config = dict(
    hidden_size=160,
    hidden_act='swiglu',
    rope_theta=89700.0,
    rope_fraction=0.25,
    init_std_down=0.0628,
    decay_fraction=1.0,
)
Each number is 200 + 20 x the weight over its row's rms, rounded and kept within 0 to 999. Layers, rows and columns count from 0. The size before them is the row's rms in percent of the matrix's.

# q: layer 8 attention query, 128x160, rms 0.0438, rows 116-127, columns 0-31
# k: layer 8 attention key, 128x160, rms 0.0439, rows 116-127, columns 0-31
# v: layer 8 attention value, 128x160, rms 0.0442, rows 64-127, columns 0-31
# o: layer 8 attention output (transposed), 128x160, rms 0.0544, rows 64-127, columns 0-31
# gate: layer 8 MLP gate, 640x160, rms 0.0637, rows 0-15, columns 0-31
# up: layer 8 MLP up, 640x160, rms 0.0618, rows 0-15, columns 0-31
# down: layer 8 MLP down (transposed), 640x160, rms 0.0628, rows 0-15, columns 0-31
q116,133,239,189,206,244,217,221,223,178,213,184,238,173,189,188,201,208,187,180,217,171,208,185,205,221,230,200,249,211,231,199,160,205
k116,123,197,205,202,240,220,182,209,185,208,196,186,188,215,189,211,180,154,201,231,195,233,186,222,162,211,198,191,173,187,212,217,158
q117,143,225,183,227,191,184,192,198,181,223,157,196,182,198,202,211,198,209,163,217,211,210,184,203,175,207,189,211,184,184,207,168,237
k117,130,222,196,240,203,185,187,190,183,203,183,202,177,193,205,226,178,198,191,165,190,206,192,201,248,197,219,173,192,167,231,199,175
q118,125,204,217,205,191,198,211,237,201,182,171,213,198,190,186,191,180,182,215,218,229,184,193,198,206,184,200,191,185,161,217,190,237
k118,120,181,203,206,194,192,232,169,198,228,192,175,216,207,198,192,211,194,195,215,210,228,210,208,205,226,229,186,202,193,207,206,229
q119,133,204,172,222,196,201,227,171,198,226,197,199,226,181,208,204,203,217,209,186,187,169,188,193,213,182,214,238,215,195,219,179,190
k119,125,212,213,204,213,167,187,178,184,175,209,199,210,184,230,212,222,232,215,214,210,203,208,201,192,213,187,211,191,230,184,214,204
q120,145,239,198,188,216,189,199,185,194,216,192,196,195,214,174,189,190,207,196,203,165,196,204,199,167,208,228,249,206,239,218,187,197
k120,137,201,230,232,168,223,172,172,210,209,183,171,239,218,184,186,210,191,193,188,222,191,179,190,173,185,218,204,191,188,189,207,187
q121,139,177,216,210,203,194,194,202,227,218,194,225,203,179,223,210,209,194,180,181,206,215,196,178,161,210,174,213,214,207,228,171,174
k121,133,194,181,230,196,198,185,203,180,243,176,194,208,192,206,206,212,194,209,192,212,222,177,203,170,236,186,204,240,196,222,204,219
q122,137,177,190,213,169,219,198,200,205,214,180,226,144,204,206,191,200,185,192,198,197,187,202,187,195,182,216,178,180,214,186,173,181
k122,126,202,167,199,205,153,234,190,181,218,225,207,187,195,189,222,199,190,179,181,220,170,208,206,191,181,178,211,201,187,207,174,196
q123,140,197,184,164,169,204,203,233,173,203,193,216,216,212,222,168,219,208,194,187,185,207,224,180,229,234,183,217,235,207,188,202,215
k123,130,203,181,199,204,208,168,222,197,199,206,175,231,176,174,169,185,202,190,224,213,225,235,174,224,219,163,201,218,226,176,191,193
q124,125,205,207,187,230,177,192,202,208,170,192,199,212,180,188,196,207,199,199,168,181,202,185,178,240,161,176,207,189,233,201,186,241
k124,119,203,194,208,201,208,206,221,179,198,211,171,200,164,197,202,205,205,186,183,154,199,157,184,221,195,185,204,176,176,192,183,195
q125,127,205,190,167,213,226,152,174,176,230,213,214,200,202,194,223,174,208,186,206,173,242,196,195,227,223,211,208,211,191,183,179,209
k125,119,217,195,185,200,216,173,202,207,185,213,172,204,197,229,223,192,198,200,216,185,233,190,194,197,202,231,190,166,200,191,215,169
q126,136,212,189,203,202,190,208,200,213,182,196,163,236,195,199,187,215,181,193,197,215,167,235,184,197,201,183,189,176,243,216,186,226
k126,129,164,196,222,191,198,223,211,220,188,214,201,223,184,238,181,229,179,214,206,200,180,244,205,202,199,234,199,181,197,198,186,169
q127,138,189,228,196,201,170,189,213,215,204,198,225,191,187,201,178,191,190,185,179,208,226,173,236,182,179,244,241,208,163,200,219,188
k127,127,210,161,202,193,147,188,211,219,207,210,225,185,178,196,169,195,222,165,198,211,194,215,202,161,172,206,237,186,183,183,227,198
v64,127,221,210,169,237,214,208,213,164,157,186,202,199,223,188,181,173,163,199,181,180,211,206,212,210,191,238,200,214,227,202,190,238
o64,128,164,214,217,185,205,217,188,207,223,205,192,206,202,191,247,226,177,189,244,229,194,205,174,207,208,187,169,178,172,180,231,196
v65,117,228,208,168,238,208,213,209,194,213,192,176,209,222,211,222,217,205,209,205,220,151,233,199,206,213,194,220,211,192,215,227,189
o65,119,175,184,233,192,199,196,214,215,205,173,221,198,227,189,191,204,215,197,198,163,238,199,206,216,203,197,185,195,200,179,196,165
v66,132,170,174,169,222,225,200,171,216,225,239,187,205,198,206,208,210,191,206,231,204,195,188,197,221,219,209,174,169,198,168,193,173
o66,129,202,187,204,186,199,158,196,201,198,167,187,238,211,200,167,214,212,187,194,210,211,176,210,170,192,190,205,192,209,199,201,221
v67,116,214,201,223,211,187,201,201,204,220,243,170,202,159,205,224,207,185,203,164,252,193,198,219,161,204,186,209,190,180,196,186,206
o67,122,215,196,184,209,176,215,211,193,199,210,191,170,191,229,221,227,246,194,189,184,192,191,174,194,203,194,210,213,226,215,206,225
v68,124,195,203,192,191,221,221,192,184,185,215,184,192,223,200,209,178,176,189,174,190,197,158,177,240,219,188,227,251,199,228,227,187
o68,128,187,167,216,193,202,207,155,159,210,209,231,213,187,205,188,191,193,192,225,222,187,218,204,175,184,209,201,171,235,180,193,203
v69,118,204,193,200,201,216,227,189,195,191,237,214,195,232,169,193,162,222,206,220,175,183,226,191,215,205,183,206,239,205,244,223,181
o69,122,200,211,185,203,187,207,209,218,169,221,178,227,210,217,185,209,198,210,212,232,211,206,187,216,162,220,194,180,205,177,180,220
v70,124,209,207,193,220,198,201,212,197,174,191,187,193,200,202,202,159,193,172,196,203,196,181,219,186,246,234,167,198,209,203,195,197
o70,122,234,172,199,146,195,206,202,171,207,213,222,211,181,183,196,208,202,221,213,198,215,185,230,231,189,174,174,214,205,193,167,203
v71,111,213,224,194,220,217,201,171,236,236,226,184,178,165,219,237,186,199,163,164,238,207,223,213,200,190,207,205,180,203,204,181,200
o71,117,244,181,210,213,209,191,192,139,192,164,201,224,210,187,217,201,209,219,206,179,225,159,192,203,196,189,202,218,187,201,182,225
v72,133,226,184,233,219,183,207,200,221,240,185,194,225,170,205,198,216,213,199,240,186,189,225,175,175,205,207,168,163,189,200,181,234
o72,135,166,175,187,165,204,223,214,198,180,179,198,184,213,181,234,216,209,171,175,182,194,188,192,221,178,225,212,203,154,202,221,188
v73,130,208,211,201,206,182,210,219,211,196,198,187,194,193,192,165,189,194,181,184,177,218,215,180,208,223,157,166,206,203,163,193,194
o73,131,200,171,160,196,202,183,187,187,208,243,170,233,205,221,214,203,209,191,188,199,188,217,194,189,188,246,204,178,167,245,204,194
v74,102,209,214,233,202,193,142,200,194,210,200,201,188,186,171,230,176,180,207,188,215,205,197,158,173,196,184,162,176,206,191,228,238
o74,104,202,202,192,214,212,185,178,196,212,199,200,238,226,180,245,205,194,193,186,201,193,188,191,227,218,233,188,200,176,227,180,194
v75,119,194,215,167,202,200,218,209,227,203,209,217,209,163,215,176,174,178,162,183,195,256,190,248,181,199,190,219,189,191,202,192,213
o75,123,200,165,232,210,212,227,194,177,227,193,194,204,222,172,226,212,219,225,215,213,198,238,187,223,222,196,208,171,216,184,203,176
v76,110,223,217,184,207,189,225,212,202,216,197,214,145,193,214,147,200,217,165,183,236,208,185,192,160,223,212,188,233,203,191,203,211
o76,111,199,141,204,157,186,197,224,199,207,199,240,205,239,222,193,170,192,214,197,162,163,214,178,210,205,187,201,196,188,211,188,201
v77,117,181,195,221,244,162,194,190,192,218,201,174,189,204,203,180,175,188,199,217,211,193,175,185,245,177,209,184,198,230,226,202,206
o77,120,224,198,190,185,237,203,195,232,177,189,207,211,210,209,233,163,217,215,219,193,209,224,250,213,197,203,197,187,171,190,190,178
v78,125,172,242,165,228,188,216,202,169,164,202,162,177,192,198,225,192,214,221,197,187,195,205,220,218,207,224,201,202,171,179,218,197
o78,125,206,222,199,184,245,218,195,220,203,220,201,203,204,226,199,216,192,180,210,242,201,197,212,173,187,195,176,198,210,210,190,225
v79,123,160,212,216,209,204,211,184,234,179,214,227,150,177,201,175,187,193,218,202,215,192,207,188,232,205,202,210,230,174,191,183,226
o79,126,197,223,211,206,226,223,208,183,215,197,172,191,162,214,178,226,184,167,221,181,199,180,151,193,178,173,203,189,190,218,215,208
v80,114,204,235,217,191,191,199,213,226,187,199,203,234,154,222,195,217,193,220,167,214,175,196,184,218,163,181,195,217,216,196,225,182
o80,120,202,211,210,222,208,197,176,187,206,214,229,166,165,215,220,196,192,216,186,211,199,203,187,162,188,214,202,220,222,203,193,179
v81,116,199,209,226,236,209,229,191,204,194,220,213,226,196,217,218,178,187,179,219,170,211,190,185,258,211,211,206,156,174,161,191,189
o81,113,169,220,211,167,153,177,192,216,213,207,192,227,201,219,189,194,190,212,199,195,201,230,212,196,205,204,186,212,208,211,193,218
v82,118,165,192,199,200,209,188,213,176,160,230,181,218,190,201,218,220,211,222,198,151,191,228,199,180,207,213,197,169,207,222,167,196
o82,120,179,228,183,217,191,223,175,224,220,177,214,198,170,193,171,213,192,190,179,231,183,193,205,199,160,191,224,173,185,188,208,217
v83,124,218,198,174,193,208,199,171,197,227,202,183,205,171,200,232,219,183,197,225,209,213,223,212,206,210,186,247,194,176,202,188,199
o83,127,206,209,192,184,184,208,217,190,206,176,192,223,209,220,214,197,183,198,175,208,225,193,173,192,190,181,218,195,216,204,221,186
v84,119,173,188,215,200,230,237,193,198,220,187,187,198,227,175,185,189,176,214,201,221,186,217,185,218,212,203,213,195,196,201,182,226
o84,117,229,228,193,197,181,176,235,210,220,219,239,194,176,213,218,189,193,186,222,187,186,192,229,220,188,215,180,171,177,186,219,190
v85,129,220,222,215,215,198,183,222,184,193,175,181,212,188,193,167,168,215,180,205,204,209,172,237,195,219,191,197,208,201,161,211,188
o85,132,190,198,190,169,210,205,181,185,213,264,165,185,207,185,220,208,177,194,209,166,178,220,204,196,188,208,168,209,196,221,178,216
v86,134,208,242,163,200,184,203,190,177,191,193,189,218,227,183,219,206,159,209,217,185,169,189,224,219,209,217,213,215,210,189,204,194
o86,137,199,190,216,161,209,185,203,207,216,170,236,223,219,202,202,194,229,168,195,232,206,220,203,232,228,196,162,215,185,177,197,189
v87,134,213,166,176,194,230,216,192,170,199,208,205,205,185,199,203,174,196,168,233,248,191,201,166,199,214,173,209,197,214,157,192,189
o87,135,175,220,232,234,173,193,201,233,184,193,193,222,233,212,189,221,211,218,185,202,202,195,225,192,209,205,148,152,213,217,218,202
v88,135,207,163,192,199,204,209,203,229,178,207,191,201,197,211,163,200,188,160,205,190,215,229,220,195,193,221,167,204,177,193,202,198
o88,136,168,256,225,213,195,207,214,161,210,192,147,201,214,210,208,207,205,219,195,208,170,157,192,178,161,190,204,204,212,198,200,219
v89,120,203,210,204,210,170,204,222,154,197,198,190,194,235,232,207,212,225,178,206,190,212,177,169,189,207,235,204,192,247,204,187,195
o89,124,195,213,162,190,228,186,217,210,209,180,206,205,209,224,175,216,156,188,230,198,221,193,192,232,144,175,197,206,223,209,187,183
v90,118,203,190,174,221,215,217,186,176,149,198,218,195,188,224,200,226,204,173,178,188,214,208,220,196,212,226,198,190,188,203,202,213
o90,122,167,187,192,219,204,224,165,208,188,194,158,207,226,185,150,198,212,211,202,191,200,191,213,195,228,191,189,192,207,239,203,218
v91,121,222,227,225,232,219,235,215,213,165,173,145,206,226,180,220,206,222,216,200,197,194,181,196,225,159,196,181,181,196,191,200,167
o91,129,187,219,176,152,220,194,169,177,213,200,247,227,206,173,190,197,185,184,217,174,160,166,242,210,185,178,195,206,212,247,166,192
v92,103,206,216,194,226,203,211,202,199,190,225,200,193,195,180,210,184,199,187,177,234,165,193,213,205,200,200,219,205,154,212,183,195
o92,104,215,189,191,170,176,193,203,150,192,193,167,191,215,230,196,170,185,201,187,205,214,217,190,176,198,190,169,199,228,188,213,201
v93,121,233,215,235,184,184,173,189,209,207,189,210,195,190,184,204,207,189,228,213,209,210,164,193,195,190,237,210,198,207,177,169,224
o93,120,202,148,165,176,209,222,216,213,214,235,235,213,173,203,189,161,229,178,166,207,209,226,209,203,216,167,229,208,211,167,213,204
v94,132,198,199,208,221,171,220,217,226,208,206,223,234,201,208,210,203,180,219,171,202,205,189,218,208,200,195,232,179,227,205,194,222
o94,134,195,214,199,226,218,196,197,205,172,152,232,237,173,210,249,185,236,198,223,213,215,214,216,236,215,233,197,203,193,226,205,164
v95,124,183,212,176,220,167,201,186,189,212,185,224,202,212,198,188,143,171,186,200,193,213,192,156,215,190,178,202,187,191,203,206,233
o95,124,237,190,240,206,229,202,225,193,198,210,172,192,177,154,202,199,205,245,210,182,185,226,186,216,216,180,195,170,235,196,214,166
v96,124,168,200,190,203,177,186,207,193,191,190,211,215,212,192,215,179,192,180,220,186,213,198,191,215,211,179,213,233,221,216,202,181
o96,123,180,195,225,177,214,207,220,216,211,198,220,227,163,212,174,231,211,226,200,206,213,203,193,214,163,236,182,177,188,175,166,211
v97,128,170,162,197,182,214,227,239,173,193,183,210,231,221,186,176,198,234,183,187,189,203,190,194,208,215,238,198,216,198,231,203,190
o97,125,185,210,209,193,204,219,216,240,216,186,175,189,176,214,177,192,167,220,195,211,209,206,194,203,187,212,209,215,177,222,158,232
v98,117,185,200,191,234,193,191,191,204,205,199,173,201,208,205,227,186,172,212,208,230,217,170,222,209,219,216,230,194,212,216,168,185
o98,122,202,185,179,201,193,191,199,166,212,191,220,199,191,174,197,197,206,201,166,222,211,188,211,183,208,208,199,205,217,181,195,177
v99,118,225,184,182,240,204,204,233,229,182,191,208,219,198,175,237,194,196,201,201,150,201,188,188,193,190,189,215,203,193,154,169,218
o99,116,150,230,181,161,196,229,196,177,223,204,223,193,206,232,206,180,167,206,226,242,204,212,200,205,218,191,197,190,210,247,248,211
v100,126,220,212,210,166,182,189,204,223,177,177,226,209,206,231,209,134,199,210,217,188,189,218,210,212,210,223,178,197,216,219,221,194
o100,128,214,203,199,233,220,198,186,202,183,235,199,231,191,152,166,225,163,181,217,203,209,170,181,199,204,184,236,218,140,180,182,187
v101,123,189,165,218,198,175,158,228,175,197,196,211,208,220,213,192,185,170,215,208,211,174,218,191,180,181,191,201,189,178,179,203,197
o101,122,215,225,194,202,189,232,203,191,215,233,218,173,189,193,237,220,198,202,208,191,231,200,200,215,201,194,201,163,173,197,204,205
v102,124,210,188,209,175,213,205,210,171,248,173,216,215,210,213,186,196,221,242,213,202,162,182,179,185,210,201,228,192,219,204,194,211
o102,129,200,178,201,211,205,206,207,196,169,221,204,186,212,168,182,206,205,152,203,201,220,217,175,223,202,223,181,185,155,231,199,218
v103,118,234,219,201,232,204,214,225,197,220,212,184,173,196,187,217,241,208,211,198,244,208,211,199,196,172,178,166,174,190,196,169,192
o103,120,190,199,188,191,228,172,181,194,209,218,194,218,190,184,190,191,209,213,202,158,214,170,221,191,231,207,194,218,218,214,203,194
v104,121,163,173,204,184,183,189,206,220,218,213,199,213,225,201,209,186,189,237,209,210,199,184,185,214,210,212,193,210,229,205,215,200
o104,123,217,202,242,221,173,177,202,197,196,187,182,199,162,237,195,205,210,177,186,242,223,211,183,196,151,215,206,210,208,190,180,207
v105,120,217,224,209,189,203,236,227,200,189,168,221,212,196,183,190,217,221,226,201,180,196,245,192,183,200,211,164,175,216,189,175,177
o105,118,172,198,240,198,179,168,180,192,183,202,183,183,216,231,180,203,215,175,195,207,204,163,230,217,230,172,230,202,190,215,207,187
v106,117,192,207,211,211,192,210,189,254,182,204,217,201,191,197,220,196,178,228,200,206,195,177,200,234,187,231,187,220,201,203,159,206
o106,120,215,166,177,193,172,194,199,201,226,189,203,199,190,203,202,192,231,173,191,204,215,209,209,210,195,187,205,177,202,183,195,189
v107,117,208,202,175,212,182,165,167,234,198,168,231,184,205,228,202,196,153,181,220,202,208,193,194,209,199,209,182,181,197,234,205,180
o107,117,173,193,194,206,191,193,214,185,209,233,190,218,188,147,192,220,229,193,201,213,215,214,196,162,211,212,191,208,212,171,208,205
v108,135,185,212,183,177,203,180,246,211,235,213,212,210,192,202,212,221,244,235,208,209,191,245,202,169,227,230,176,188,211,232,224,185
o108,129,186,203,233,212,178,199,176,156,165,169,195,200,207,193,200,189,186,194,216,240,174,195,200,217,203,220,235,183,187,177,172,207
v109,134,151,208,190,219,190,206,155,237,187,213,214,163,208,216,236,197,179,240,208,164,164,195,207,197,187,218,185,191,187,203,210,201
o109,136,234,207,214,195,191,230,185,197,210,206,200,231,223,184,147,199,224,199,237,216,212,181,203,208,219,179,246,200,188,210,227,187
v110,119,170,191,213,202,207,210,228,209,215,159,233,218,203,177,152,213,201,201,178,212,189,200,204,195,220,178,163,227,168,181,219,210
o110,118,228,257,203,213,198,196,225,189,197,237,189,197,192,219,200,187,211,214,210,167,159,195,186,213,202,213,183,193,191,212,195,221
v111,116,174,209,202,179,201,216,205,231,225,199,190,180,180,212,187,154,209,207,222,222,218,214,187,215,168,239,209,199,216,188,196,214
o111,120,216,221,214,197,170,217,213,174,190,188,171,209,195,215,196,197,208,178,184,185,198,169,227,181,193,179,205,187,167,220,175,187
v112,135,205,215,219,175,173,219,201,232,191,201,179,195,219,195,224,205,168,190,192,194,213,162,190,188,169,197,199,134,165,173,210,226
o112,139,205,217,176,208,228,193,211,197,204,221,204,203,153,238,194,192,208,208,200,221,175,189,225,212,246,165,171,247,219,216,194,186
v113,120,220,189,201,185,210,208,218,229,231,254,214,196,204,238,172,221,206,156,205,206,194,162,185,191,186,209,225,198,216,181,193,204
o113,120,209,215,202,193,187,181,206,202,170,168,187,206,157,182,223,203,205,195,183,184,191,171,225,204,205,208,160,206,211,213,192,211
v114,128,161,209,162,205,200,208,236,202,253,193,223,217,201,156,206,199,182,194,196,227,183,196,175,206,200,199,220,214,195,190,182,214
o114,137,228,198,202,196,175,172,190,230,206,219,221,197,169,262,190,188,216,224,196,215,182,196,179,212,214,213,173,169,218,211,198,194
v115,129,195,217,180,222,199,214,203,176,207,209,180,203,177,194,189,239,227,247,177,170,190,207,221,214,197,208,165,204,174,180,200,201
o115,126,198,200,197,167,212,188,179,218,201,226,225,182,209,212,227,213,246,162,194,210,183,194,190,200,181,201,189,189,237,212,215,188
v116,120,191,201,200,214,192,209,193,193,210,182,209,203,182,223,169,174,180,208,192,213,207,170,226,227,216,193,218,210,201,185,204,164
o116,125,220,174,194,194,188,196,190,216,194,213,233,200,212,192,212,240,209,192,241,195,179,195,231,173,210,211,150,204,235,205,195,212
v117,126,214,200,218,251,210,206,192,217,217,180,161,172,232,212,183,204,224,252,210,180,210,206,211,162,175,212,169,197,197,217,164,218
o117,125,188,195,196,168,192,191,217,207,191,183,200,190,183,192,205,244,223,168,213,196,187,183,200,198,205,228,222,224,147,245,238,183
v118,132,197,207,203,213,261,224,183,249,216,172,211,178,209,200,203,200,186,222,228,211,204,208,170,180,184,220,218,219,206,173,170,165
o118,131,182,205,210,187,164,171,213,172,197,208,208,217,179,206,186,192,219,159,193,165,235,166,214,203,176,206,207,169,209,189,211,187
v119,118,200,203,188,186,202,180,207,195,188,204,219,164,224,216,202,186,169,196,179,196,220,224,176,203,213,161,166,241,186,203,212,197
o119,122,212,210,190,211,199,218,183,216,209,198,183,197,177,189,210,228,176,219,218,208,163,183,173,190,233,172,201,169,201,204,215,179
v120,117,184,191,176,207,205,202,192,199,169,201,203,190,229,205,185,218,196,172,178,209,215,192,197,182,231,208,210,196,205,204,209,204
o120,118,251,213,201,202,193,192,177,210,198,181,219,194,170,193,214,174,211,190,219,224,178,227,209,205,197,202,187,211,196,218,230,224
v121,129,177,213,164,144,192,219,241,218,181,171,192,178,210,201,177,188,196,199,206,215,202,202,209,219,209,205,182,221,208,173,217,167
o121,128,208,206,181,214,213,186,177,219,199,215,192,182,191,205,199,194,179,162,177,198,219,194,239,187,176,209,204,161,198,207,188,222
v122,108,223,182,206,211,200,171,199,212,191,218,187,180,180,215,165,197,177,212,208,196,213,184,196,207,192,216,202,240,171,188,200,206
o122,115,189,191,216,180,159,232,174,199,227,193,162,223,197,178,238,196,198,214,210,170,198,200,203,211,212,162,194,221,238,207,218,231
v123,116,201,177,242,202,241,209,194,190,167,211,196,223,199,221,216,202,203,189,186,209,209,200,205,202,220,210,225,227,192,223,183,223
o123,116,193,215,170,211,168,201,183,238,227,160,191,160,221,206,162,229,184,218,204,186,182,197,194,198,189,229,193,208,228,226,212,200
v124,132,224,217,215,219,184,172,178,202,201,182,217,191,206,190,212,179,216,202,200,223,214,203,181,178,214,214,180,221,215,184,163,206
o124,131,191,177,201,170,182,224,209,160,177,234,189,183,199,201,170,230,203,222,235,187,210,200,169,217,201,228,165,200,241,219,253,146
v125,129,205,221,215,176,192,181,167,204,224,211,208,186,213,208,176,218,215,202,197,172,209,207,208,190,201,214,219,202,172,169,232,198
o125,129,187,192,210,230,222,184,194,203,199,245,162,183,200,230,193,193,222,196,225,197,225,229,213,211,204,191,216,200,207,202,198,205
v126,137,237,163,213,212,182,178,185,177,204,164,219,209,236,195,196,195,179,234,223,202,196,193,179,185,186,225,223,177,198,169,188,183
o126,136,192,227,221,201,205,212,212,227,209,235,173,190,189,202,227,203,228,228,170,218,215,228,189,217,184,175,188,215,214,213,237,209
v127,140,217,210,225,199,194,185,182,183,196,181,183,223,190,218,205,207,220,192,148,183,185,178,214,178,214,219,200,183,194,230,220,186
o127,135,221,197,181,182,204,234,216,191,198,203,212,224,171,194,217,184,241,221,217,186,210,198,199,224,209,212,210,209,209,201,182,219
gate0,108,197,215,190,205,210,203,221,228,201,237,203,189,202,212,208,197,223,216,237,184,184,185,195,182,223,167,229,215,204,195,203,221
up0,105,178,211,170,258,196,182,221,196,208,194,191,219,234,216,258,181,187,185,174,216,218,179,205,158,210,201,215,221,201,193,183,202
down0,103,217,172,216,192,228,221,208,195,202,193,172,216,162,209,173,180,239,211,161,210,142,224,220,215,196,191,205,192,194,166,182,183
gate1,092,225,200,210,230,227,197,195,227,209,221,201,179,181,208,185,208,207,190,219,189,176,195,201,196,208,197,185,213,186,180,208,189
up1,106,231,199,197,206,176,200,209,194,217,197,212,195,200,201,214,205,223,201,205,228,227,177,168,208,194,225,215,174,209,167,197,207
down1,098,181,201,163,175,186,203,200,233,182,224,202,190,206,190,207,203,211,201,210,210,208,215,202,196,197,172,185,184,191,221,222,219
gate2,106,216,217,226,208,212,220,201,190,241,206,165,182,168,216,233,134,202,193,200,179,199,215,207,225,177,185,194,185,164,206,212,205
up2,099,208,208,208,250,171,207,216,208,232,159,215,227,190,213,247,179,190,197,198,204,181,183,210,212,190,197,195,222,203,208,223,237
down2,099,167,185,193,195,229,226,211,217,237,241,231,176,221,167,211,217,172,219,191,201,197,228,204,223,223,223,201,206,219,204,197,183
gate3,103,214,162,209,209,226,180,213,175,208,237,207,228,217,163,209,187,182,210,171,216,203,208,219,217,181,194,239,202,200,194,188,231
up3,099,203,190,213,228,200,196,180,144,164,215,223,200,170,165,232,180,221,175,209,194,228,182,192,202,213,166,168,211,195,140,180,219
down3,099,184,185,201,151,217,175,209,215,199,192,193,218,183,205,233,192,221,221,182,185,202,205,188,192,221,228,177,200,188,206,210,217
gate4,108,164,242,199,204,212,194,206,206,207,174,217,200,171,213,211,240,235,161,192,202,222,198,190,188,195,186,181,178,187,214,180,182
up4,116,180,193,203,216,182,209,172,168,196,222,209,248,177,202,164,187,202,222,219,196,253,209,193,209,246,216,209,204,180,187,211,235
down4,106,204,206,211,189,192,192,225,197,181,195,173,186,180,192,227,196,207,200,199,188,180,196,206,219,223,177,214,201,177,185,211,186
gate5,087,201,211,183,225,185,164,199,184,219,211,163,173,187,209,221,207,169,203,211,213,196,183,215,157,190,179,166,198,192,192,197,196
up5,086,209,200,205,219,196,187,193,207,186,207,219,171,173,212,235,202,217,214,195,190,207,196,203,176,202,149,220,170,183,193,178,180
down5,090,159,193,199,204,182,190,196,193,238,188,188,237,182,238,204,193,181,201,185,223,168,158,197,178,203,216,200,194,228,226,177,203
gate6,097,158,228,208,176,160,195,190,203,180,204,225,221,233,210,210,181,228,189,162,174,168,171,224,182,225,182,227,208,221,182,178,193
up6,084,215,176,220,192,205,216,221,219,202,208,221,178,164,183,211,197,195,225,220,224,158,226,178,212,163,179,216,198,173,232,186,245
down6,094,201,200,223,215,224,190,194,200,195,188,234,195,203,187,225,209,213,224,191,216,184,167,209,152,193,149,220,196,194,199,214,226
gate7,093,218,238,178,184,162,192,180,192,187,177,173,227,178,230,186,207,211,193,160,189,205,190,186,236,193,176,218,155,200,221,177,181
up7,096,194,173,203,179,207,179,192,189,204,202,218,175,178,195,183,224,195,200,204,182,197,199,183,230,182,204,190,222,215,209,224,181
down7,102,204,196,171,168,195,220,204,245,227,195,228,217,207,196,201,196,196,206,189,226,210,212,199,203,163,219,208,242,211,197,207,192
gate8,099,231,212,183,233,161,212,170,200,187,204,198,190,196,203,229,206,198,200,216,198,184,187,230,191,229,224,188,213,188,205,179,195
up8,099,209,197,202,207,193,194,185,209,173,232,210,209,174,227,175,210,205,202,189,195,201,225,206,212,206,201,200,182,195,212,186,207
down8,097,209,208,197,198,207,214,166,208,200,173,196,175,212,220,205,189,193,190,159,209,184,211,186,179,198,233,221,221,238,200,199,190
gate9,102,188,240,190,190,214,211,224,219,220,205,248,188,199,196,165,221,223,211,226,171,199,189,181,177,197,192,191,182,182,208,180,205
up9,100,171,199,205,177,206,175,177,206,147,201,186,178,190,219,191,217,203,201,208,199,192,169,184,200,214,209,160,233,169,205,221,208
down9,100,196,220,179,165,233,191,190,180,209,186,215,184,174,209,223,202,213,199,193,226,164,207,183,215,163,199,243,198,199,194,214,204
gate10,091,187,174,165,159,198,184,233,173,151,197,204,166,217,185,171,208,212,176,210,220,182,199,186,200,202,205,217,210,202,235,175,219
up10,090,207,211,180,213,187,235,200,185,186,182,204,205,223,212,199,217,215,252,193,194,234,184,199,192,179,196,178,200,201,212,219,193
down10,094,187,198,201,222,190,216,229,173,247,175,214,162,204,193,251,231,194,221,237,210,177,164,191,214,181,203,176,227,172,185,229,225
gate11,107,219,194,206,216,209,211,177,222,186,189,215,211,248,207,214,194,209,169,186,169,227,190,196,194,188,183,174,195,180,173,233,214
up11,109,239,201,177,185,187,193,197,261,207,204,197,204,200,174,153,208,198,210,186,218,174,210,221,194,204,198,189,231,209,189,192,184
down11,099,212,160,206,170,183,197,232,201,206,218,211,201,199,197,211,190,220,230,191,187,191,195,190,202,206,191,187,224,202,182,185,191
gate12,088,221,197,194,176,175,199,210,241,186,206,202,212,183,197,208,168,220,215,167,189,212,202,215,203,236,210,151,184,186,192,193,142
up12,095,180,193,183,228,187,218,208,180,213,170,188,201,151,199,188,189,210,214,189,207,188,183,223,192,171,214,202,213,240,188,156,203
down12,098,203,203,205,235,197,214,222,196,246,215,202,209,189,179,177,235,207,205,235,179,223,204,228,189,192,212,230,203,210,213,200,203
gate13,100,211,214,216,210,237,223,208,178,226,168,214,194,190,212,207,191,222,188,193,192,166,202,217,211,193,197,227,198,170,260,174,191
up13,102,152,207,189,210,175,213,188,199,214,246,193,184,233,158,202,192,224,208,199,165,207,184,215,219,209,164,187,194,159,188,202,182
down13,101,169,179,211,221,184,158,171,198,207,191,185,196,214,229,201,229,193,197,211,200,175,224,202,233,205,163,224,206,194,182,188,218
gate14,109,212,220,167,193,206,225,218,221,207,222,205,200,194,244,204,231,212,207,182,230,231,212,233,177,245,194,170,198,212,224,203,201
up14,109,204,198,159,212,210,227,184,220,228,182,222,185,192,163,206,234,229,226,200,232,212,245,194,165,185,148,206,184,205,245,187,186
down14,103,182,188,185,227,172,199,171,211,199,213,195,199,191,212,186,183,214,174,194,187,207,170,210,212,189,179,176,219,209,201,201,218
gate15,102,175,247,204,208,193,225,181,207,211,203,194,222,201,238,219,232,197,195,185,230,188,184,163,217,206,186,202,163,227,212,194,201
up15,103,189,172,234,192,237,193,221,220,198,174,203,180,199,175,194,228,197,177,182,190,165,231,235,217,238,178,205,196,180,193,241,215
down15,102,193,209,229,249,175,210,164,179,166,168,184,223,242,197,161,166,232,225,172,217,217,171,188,193,188,193,217,184,197,155,189,188